Part of a small language model's weights.
Size: 13 layers, width 192, 3 heads of 64, MLP 768 GELU, vocabulary 8192, 8.92M parameters.
Architecture: rotary positions, biases.
Each number is 128 + 24 x the weight over its row's rms, rounded and kept within 0 to 255. Layers, rows and columns count from 0. Numbers have three digits each. The size before them is the row's rms in percent of the matrix's.

# up: layer 8 MLP up, 768x192, rms 0.141, rows 522-568, columns 128-191
# down: layer 8 MLP down (transposed), 768x192, rms 0.149, rows 522-567, columns 128-191
up522 104:142118094073123144114144128181101118144134122096099120165163137138149116103113146140118153149152138136158129142132131144126097095115073167185128139102143119117119137143124108143108099130133124
down522 100:127141155176135105104122124133084104127135103124133132085153168133153159136141143141102087104134115119124156109161125106091123143166146080152130143079114121136134181138175109111107184106133121
up523 087:164155102078155136107154145105154141137165164066133162132101096138112106126158151053103112135110093106159149162129090099136093091120165104129111155156136131168125121132087104131125119134161123
down523 095:126100135145119084121098107122123139119129141157133097125110156151137153146150103154101129079158126102071108144139150104131147114139183094128159137125163114086112151128174139089107131161143096
up524 091:171111133078122111133169139151139098158176121142123139170138152140112092136145108099113125137102101105143137106136124136108130122127136126124143108105126126122146167112129122125169138107152136
down524 086:124126110126071149101125136136150147136131119160096157076082107098145150103081161110105117148158140119114138154104110120116076163125107155129124129198130153096133089128122144152091097148118117
up525 106:146136076155080115095147093110139083117153134164124149148115121126111104132112093118162150153079111123137086082068116123122094158097142150130091115086166149115138103162119091090148137135161151
down525 103:176128140109146156113094118126145117149130126099120136102090125112127139152123177117097140127161134175094164112144149113114115105156084159122122162083144107114075145136141136132106096131107098
up526 091:106108148135125118184108174120133157098114167119125113115147126122126144139122110155118148128130126108106108105095102138110153072088121133125115114080120109113145098101105162124102160131138081
down526 087:144124118135116091146124083163148100123138108090127091129124125148100114138102139097131073124132165092145131116109146183161128090169117123102110155110128139125138137143128113110119120104120138
up527 089:077132155146139141113112111138130165099117122125148150147132139146156147123123135131143083155150170083103137144168130119146129105110112095141085163129126114153161137143128083103074108123118088
down527 087:153096138142137128117128132114099091145149112117124136093098148109113139127127107132146145067125111162144132083083113119098128094147137152107153118123118154116127175106140151133186185104128148
up528 102:138102113096147153150162128118143106106080096127158128142097116128129100121198154149123134138137096128101135135169128110130093110180092150147159146122095127138189072122129134137159123160136164
down528 103:136110136101105148094169136079134099140125105135105112177143166123107094115154072086155132133107148141164106127136186122160138153055130133120146121101121156124145077135128107137114087155091147
up529 104:152122119123177111143151139129162129181150090121132131101137116156174064142150108120130102157161142135154079132129167088136135158089140139099141127134123087141141124153140089157143115102161137
down529 111:111118150135108110089145147125156145154128173115156142156108079109122158146130088147111125136122160098155136130131124142133160143130139167155147163146080126121117146109096095133139147149135130
up530 108:128155136164112121093094140122116112152086174159169137137125108118167103151199160118124140171125145159094137091109097152156115148161118084163116107112122128099136133079116129137156131100108105
down530 119:086155164122085103136118112094106152097149125108139133102123086118147135132111152120153141113118125149115094128072157103115078177158094146131132081094102159159126167117121116124135167110126114
up531 092:145104176074115123136115135157097133110108095148118118107140183157089070135113106102124149137135178121149142169098120148127134105090106107146141113114115100142094159134117143125137133131138146
down531 096:106154136166136102102144119092148114155117161158120141119130099073174185123140081188126091136119066138121149104146125110117134113139124179105094136180107170130138130119082153145142117127132135
up532 100:136106141065119113107161137114138150144115108125123107107180156137138150162138154119188114142128137153182165182121116111141095143138121164089108127082150091112138131133135140131104113138134148
down532 110:176176132172120135170149123169096147126094103148146177111138138182158161134151141107135140165133121115140154142114086116170121116161130116122170169122159113126112105146144123122138136128133120
up533 095:145153131148108105127107137152099142131119119123110129125153168123132158132107137188115139149142123138140111109134135134147172170146140148088134143114143092108130132140148148102127156101148078
down533 090:093105138120152118137149104122130126087151153124123122115105137103140103087145070100134140151150115099142162117115167144192091108140134127149137139181131179162124122104110100156124123138102158
up534 110:073105109140103121097179169110107092090144109144116156136152119140156122131122146126102129082119145140151145136120139131161144144134131056100117121119140135107106106145117134118152112154093116
down534 107:150114108153123132096162138154133095102141105136110114138123107157131122146153133143103098109094151147132142112145128145085123134118140090101130133133132119113126131127161169129133144145068136
up535 123:130102114143097105171131162168145158139121189145122134140145084127142123134088119126131108141092109173114136131107120147108132119157161097135098129096089148182187118137145126106127126166078162
down535 171:130144154121131149079134109139108108090123118090133090136111121150139151138172144152102137151162138104143127118134137100151156140086082137111129145138169100092097152139129128160125111073186117
up536 100:148128131125084173109118138134085074169129142117136164135190101120143123113101144138085118182107109129144105113138110130143135129110105125103137172119137109122116132137138120133110130094131109
down536 107:087181126122108120132090124104120111107112091102102101146091124126171133144139121138139138098188135137123126117138104131198099116140087141147136076134148125121184168130089113125144123145161134
up537 095:114088132183140103072124120086090114149135142161154122171128159168113142123165199102106093174107139101123128086125105149145097109154137129165173142135106152115161155109105114104120122105112171
down537 087:141153141114073150164147096120141163140146166095123151154163109089138107129119076149184121123129107125143126096114136134172144100117103119088120117113156131134081145136161140142096133112120086
up538 098:114143106142117062114145121100123090141100150098107131121120154090135160119117185106118152119140151163128126132089138147096160134134092146109142161133074133158142131110100137071126130117154104
down538 098:119145117121163106145141113117149127124067086094135118100085112110151140115133132126127113121171124117185098139117110185144128142110126132076120141146148103104158149109131102067088150105120111
up539 089:144117158127117147085083129095097143116106132143143121147146114138116126150135121119108094124113107161103172118087127153143101118142149156099141149137134111158145130112089145157185122090150165
down539 085:104116169124136118173130090122138152146091128153111163119104127089154192116122167134149193175126129090156110169126141089114110115121162113145106092153127134120140135143180168125123149150138095
up540 116:128111157088160140163123158111159077135127123138128148140141167140136120161098124095138168124128120120108089110083091121161091131097129112122131093106107171118134112104128114108136130091144108
down540 118:119128197165159132120123122105142120130126144166170097122118136125148170140124057139139166115134086093130160093084137136126156139110113066134156117143116136125128095078139109109166145112159111
up541 098:125128163127126139082175137121133109112095131097168141113128114132108181138155093139120126154137119083069179110125169135133119151138116154123142115100114083135133166138111113123113117106182169
down541 104:116150104121113132110117091143146103116130097136117126109137065144105096132096137113137098057106106160141100122140070119124157093111130122099096096123124135128119103133149115127158174114146104
up542 101:130136155123185139143110077123150127139120089150145121117117108160164151144181117177200155109150101119152185081127135138086136102155107094120109100104107091116099100121109119127177158086100146
down542 096:094130148111119133114102172099113140148128122140131136177128116130095146101149166133138114137169133140141085148117120187135151113100163059143110139120125134119075143119079113153156140133112165
up543 090:120148112111133108165100083124080176122116103115075152094115136128163148130109103164096136152099122145107137162098134149150143194121119128108144142178115106141124122136111148151081110150120087
down543 092:156102133110138122098141166167171069120178132143149102161159160130102125082138133096192103089126149133150126062154151129157136090136150110144142118073127192142093145158127092138163169123129190
up544 092:148207150155136103113117185125096139085119152131097146091132133122113177166121163126159130131152152137129120099135084128134149097122123146129144146102140118153133101126086119129155144124123119
down544 098:149124100117155139145149113154164137145124122144146115140088125146091094130155155124074143117124155120118129099160184133153106131123125143115141167133142133097112143127118123061123057139112078
up545 100:154081113190156168137121119112143135170127140130152179185127121119132084138150094112139093141080085097090149126121157135169129137149108140121151146100145180129151112149096087163128145144149123
down545 096:130155120151139117129113117160071149143119146146142151119095137126105111106178101116104132147115145125114078164120142144103118120147165173118132136139137146143148135154081158107137128085135102
up546 104:113093140075172187068128106108107069109093107070126135108142160147105112142118134111099136146124101113152112128112129098124140153173141130108129113133135156128162142143135118116148123146139105
down546 112:152127141139172104128169143148070144142154109088146131097147101156109130092138098141128109140122107123140128160152148111176097130134134117121141133095176147101082187150154111152078130108162126
up547 099:127111130133153162095161112131120115117130111129134119110155126181142166137132142129091137207131112084115141125107141083128126122122166099125097112153089143150148106113111095123110167118178117
down547 103:101128122132083125159127160127149106110132101130108091161147127122127140122120133086114122120114119124125133143091093103050131099109138122167125149118102117130116111129110112095151103122152169
up548 103:088101138169117114146122143109113164145096125144124105119135112097125138124124166122093120129113169141099135129126137108135111146143112121142143149126157060120095132108143106142135114092111113
down548 096:157174149082115134139117117141153123138140118156184147136108147165170129133149160099139135152127101134125114132085126142107146123109158103139134126115152098114119142140132104124169130109170132
up549 107:114096131143134116094135134145138093163177060123113137144094101141116140142147123132136098128094122113144138092158109161131139155149121099119164125116129128083111139126150136118111139131099117
down549 096:128130146109124113169098093107125145156131065133124123114153113154071132125126131135131158158112145119127133115141086163121113122154102126143135146148124122109126135155128119130105117132078094
up550 100:122149095157135121097130137133093102099147120090148167115156163121135138144146108128145148143094114154118129178101123141134123176103148170099122139122113117105164164126144068122134140150092109
down550 099:167123167137148146133170123114123115162138158131086107115155118153119107132127159145121103150145124138166126088169124152106143136084157073085096168107150114113101152146170153099100150133129157
up551 113:137108102123125116163201122087157110160129163120166124134156157126109132127130164138122169092154106093175089126140092101138126124150101127149142126102110122125114070154144114115119170127138138
down551 109:139132113109084109098132062140123101122088113128137123145145121141134123138132172122131116142139127082150156109105143131144143112150136158094135099141134113115155130104151176106113166122115089
up552 096:131086152091150103076154058108085134166125157116153164187113125101151105091111123111114123136120101128099164156120099107144192119099087162166126107085125138140126098127085121126125116120119087
down552 088:111137091131121167140138146130102142145126126131111108108143115169100121105159095139127135146187174148144117138141090098153144120126152121143169125143136133127141120108152138146131122151120054
up553 090:105101147109118107107103126140133108114125147129155138147147169122126113139109164127158128165096169103125153096080158173151130128103153098117108094149146063143127094156158131161122151123145105
down553 089:140180136147180112120147141136119114120109096147136149112148109142162155086137088100126109128135105114125106104166136127094118176126119151144142129144114149112136121139126139098130147119130115
up554 099:160105141115096092049191121122132146123129139105155139127135147149158122111134137168120131141134114137109162105080162141119159108131123134150115110090132116143097105160151098117122130163159154
down554 112:131164121101121160114188164142117110168134142104108089106155130120155145117132117151139158136101155157134129101083132100167175119152156152130154144121094169124137137157098106149148115164140130
up555 102:153114128103083131160099099114120125100130141147131097126116108109143137148120160104148163096160146115145119069096152090108193125070144131093132137143108139154122119162113163120168083117125131
down555 102:060113095131056141115124172144116157136158146148186095139125153123153115061137114126122165123114123122146153135108121118081144101080138129133121127159153186131088120130145133145169112089115126
up556 093:154111110129144104134151085148152147121090107117159134157117171140103094129089156148091101145138097129125131107094088130167136113079121076130163119141120143148185145133168136042109122116129126
down556 094:137135150131151139144122151108123107117155129142119141099132105127126154115156097077152141070126158137129131139154142135095095140189130164123100074140090134075114133138114128173131117154162079
up557 098:127135080133117096157100109163123093124097133146134105101098172121107146124129121142129130162148150076141175127146124125111078106152142150190148132104121125129158129107202134123162169089135148
down557 088:167142176135157151130120103137134156130130153127135157086120122114127116122142133074110173099116140139062099146110128142186117130125161073113142142122158153143118119113159105127100114142128157
up558 109:151093129108148123111127109118156072163139106132202148130108127128087089164135098083126142139132125130103148138122094173143102140110095100091088143105138101126153162144111123127094145129117115
down558 096:121118125114118141117134140121104178142172086135176174135106134103123141154109090113140099121136138114137092189182117144143085132132147139117071093151093120128145106161144118138113160138113113
up559 090:141138128148076141059150137122163154139133095148143147109117135142124094112126178135112122104100122156089115088126143138110167096150147166114109106153126154186143113148104155132075128146129127
down559 090:126100169146109165131131135129114110145116116083101132114129134124075180111128060151160172120143156136134114149141127145159058125094119110166146119081140137083127144109140094129158152092133114
up560 101:154112142135092121136108153134129129118119189110123156139142123103161068131108090135170097109144121103094114119156117170135133131152108101147128067105112108124123116120095098146162117127116118
down560 104:102099123103128123110128137114128104112115091156107134120138157122126144148085148124142114083091144125090130151113122150112128136146148143097141075106100133130138166068158139162158170133131114
up561 100:103109130110121148086125116088156138090155130081148104120101104108126134145099109147097142095151122120073089126095133090142145094106156106132120121099113162117093133120114129125151127094137164
down561 104:091105101151113109150119072141122098145133124133156159145131096138145151159112109149136100106118136125139133152107158150135121092166110119097126126154106162142144114128103133129137169085098099
up562 099:107088143129127156126162099093117114137112161162120105145146125132104108162103105182148131162162102090117155123117132132131133154089122131130144125089092127133122115098123145102130124130100145
down562 102:173159129108115083142137151119151127109124114137126099125102113136133116125141135092124107113106116112120120130117122118152126103156168145117124162098158182138120108161154119182150084108109108
up563 102:089148124137120088118112138119146167157105139122119137095177126134139140153111120128125109133088120140145114113099104140112078100156169116171136076095095118119147102133080109131116133154099131
down563 135:144140171140145124176133106140104149172119129102105156121118119131112096131096110114160123087163097147136102117101112139166101108162160133145127128128098110116165154127113094082153158145084138
up564 101:109147079148111131139106106154112138111130098133138119135139111138161133107141125155135126155169128168121144213154153131114080115163142161122146148115123160119103127123176113137177135121158129
down564 106:136084110134143088100131171146076130116108105118054087170097115133142112142181128096145168089147120107136160129140099143154166134138136107137105120109107135151141169124116151145126093150123149
up565 095:152139121091126103141088106142166139092118154113127106127133123157154187118096150066125170146145212123107107130089087098128125137122164074139101138144139121149125142155145097126160124118141151
down565 096:156142153156136098171147117178121087077097152129137111114094122071095140086103152109136185143144112152117103145109147102192118138123146114148153115083120115112105151133176151095123102123154119
up566 100:123136130128142138138118140132151125112146110124155107125107104136148098132159135119127112157124134120117127120124094156125102092130119140104157159136140157135131075144145158184146138149124104
down566 103:140121124170123139097132138154136131138089119103144092156079124116127153101182110149136172128140105118138135125146095091143120125140107193128152151128168146119170150077113156149140124167073127
up567 113:190091095123131121110138155089146103134153107137129101148125098163105073101104119117120101165149149115155133103134123148125136108127101172140110120109053110135122149143150179113134089145085165
down567 110:123135112125144160136096141100131117124119107121098193137116134093117090115134096115105126162109122088134192119101121151106092104150101187118161142092121120100092136145113163104126159137174128
up568 094:161166118125098145109142152087133150143136111120149118096114153148141149151142117127101128128124121114086159114133116110117145142099075144155128118097113109101111118107152177179130137146137123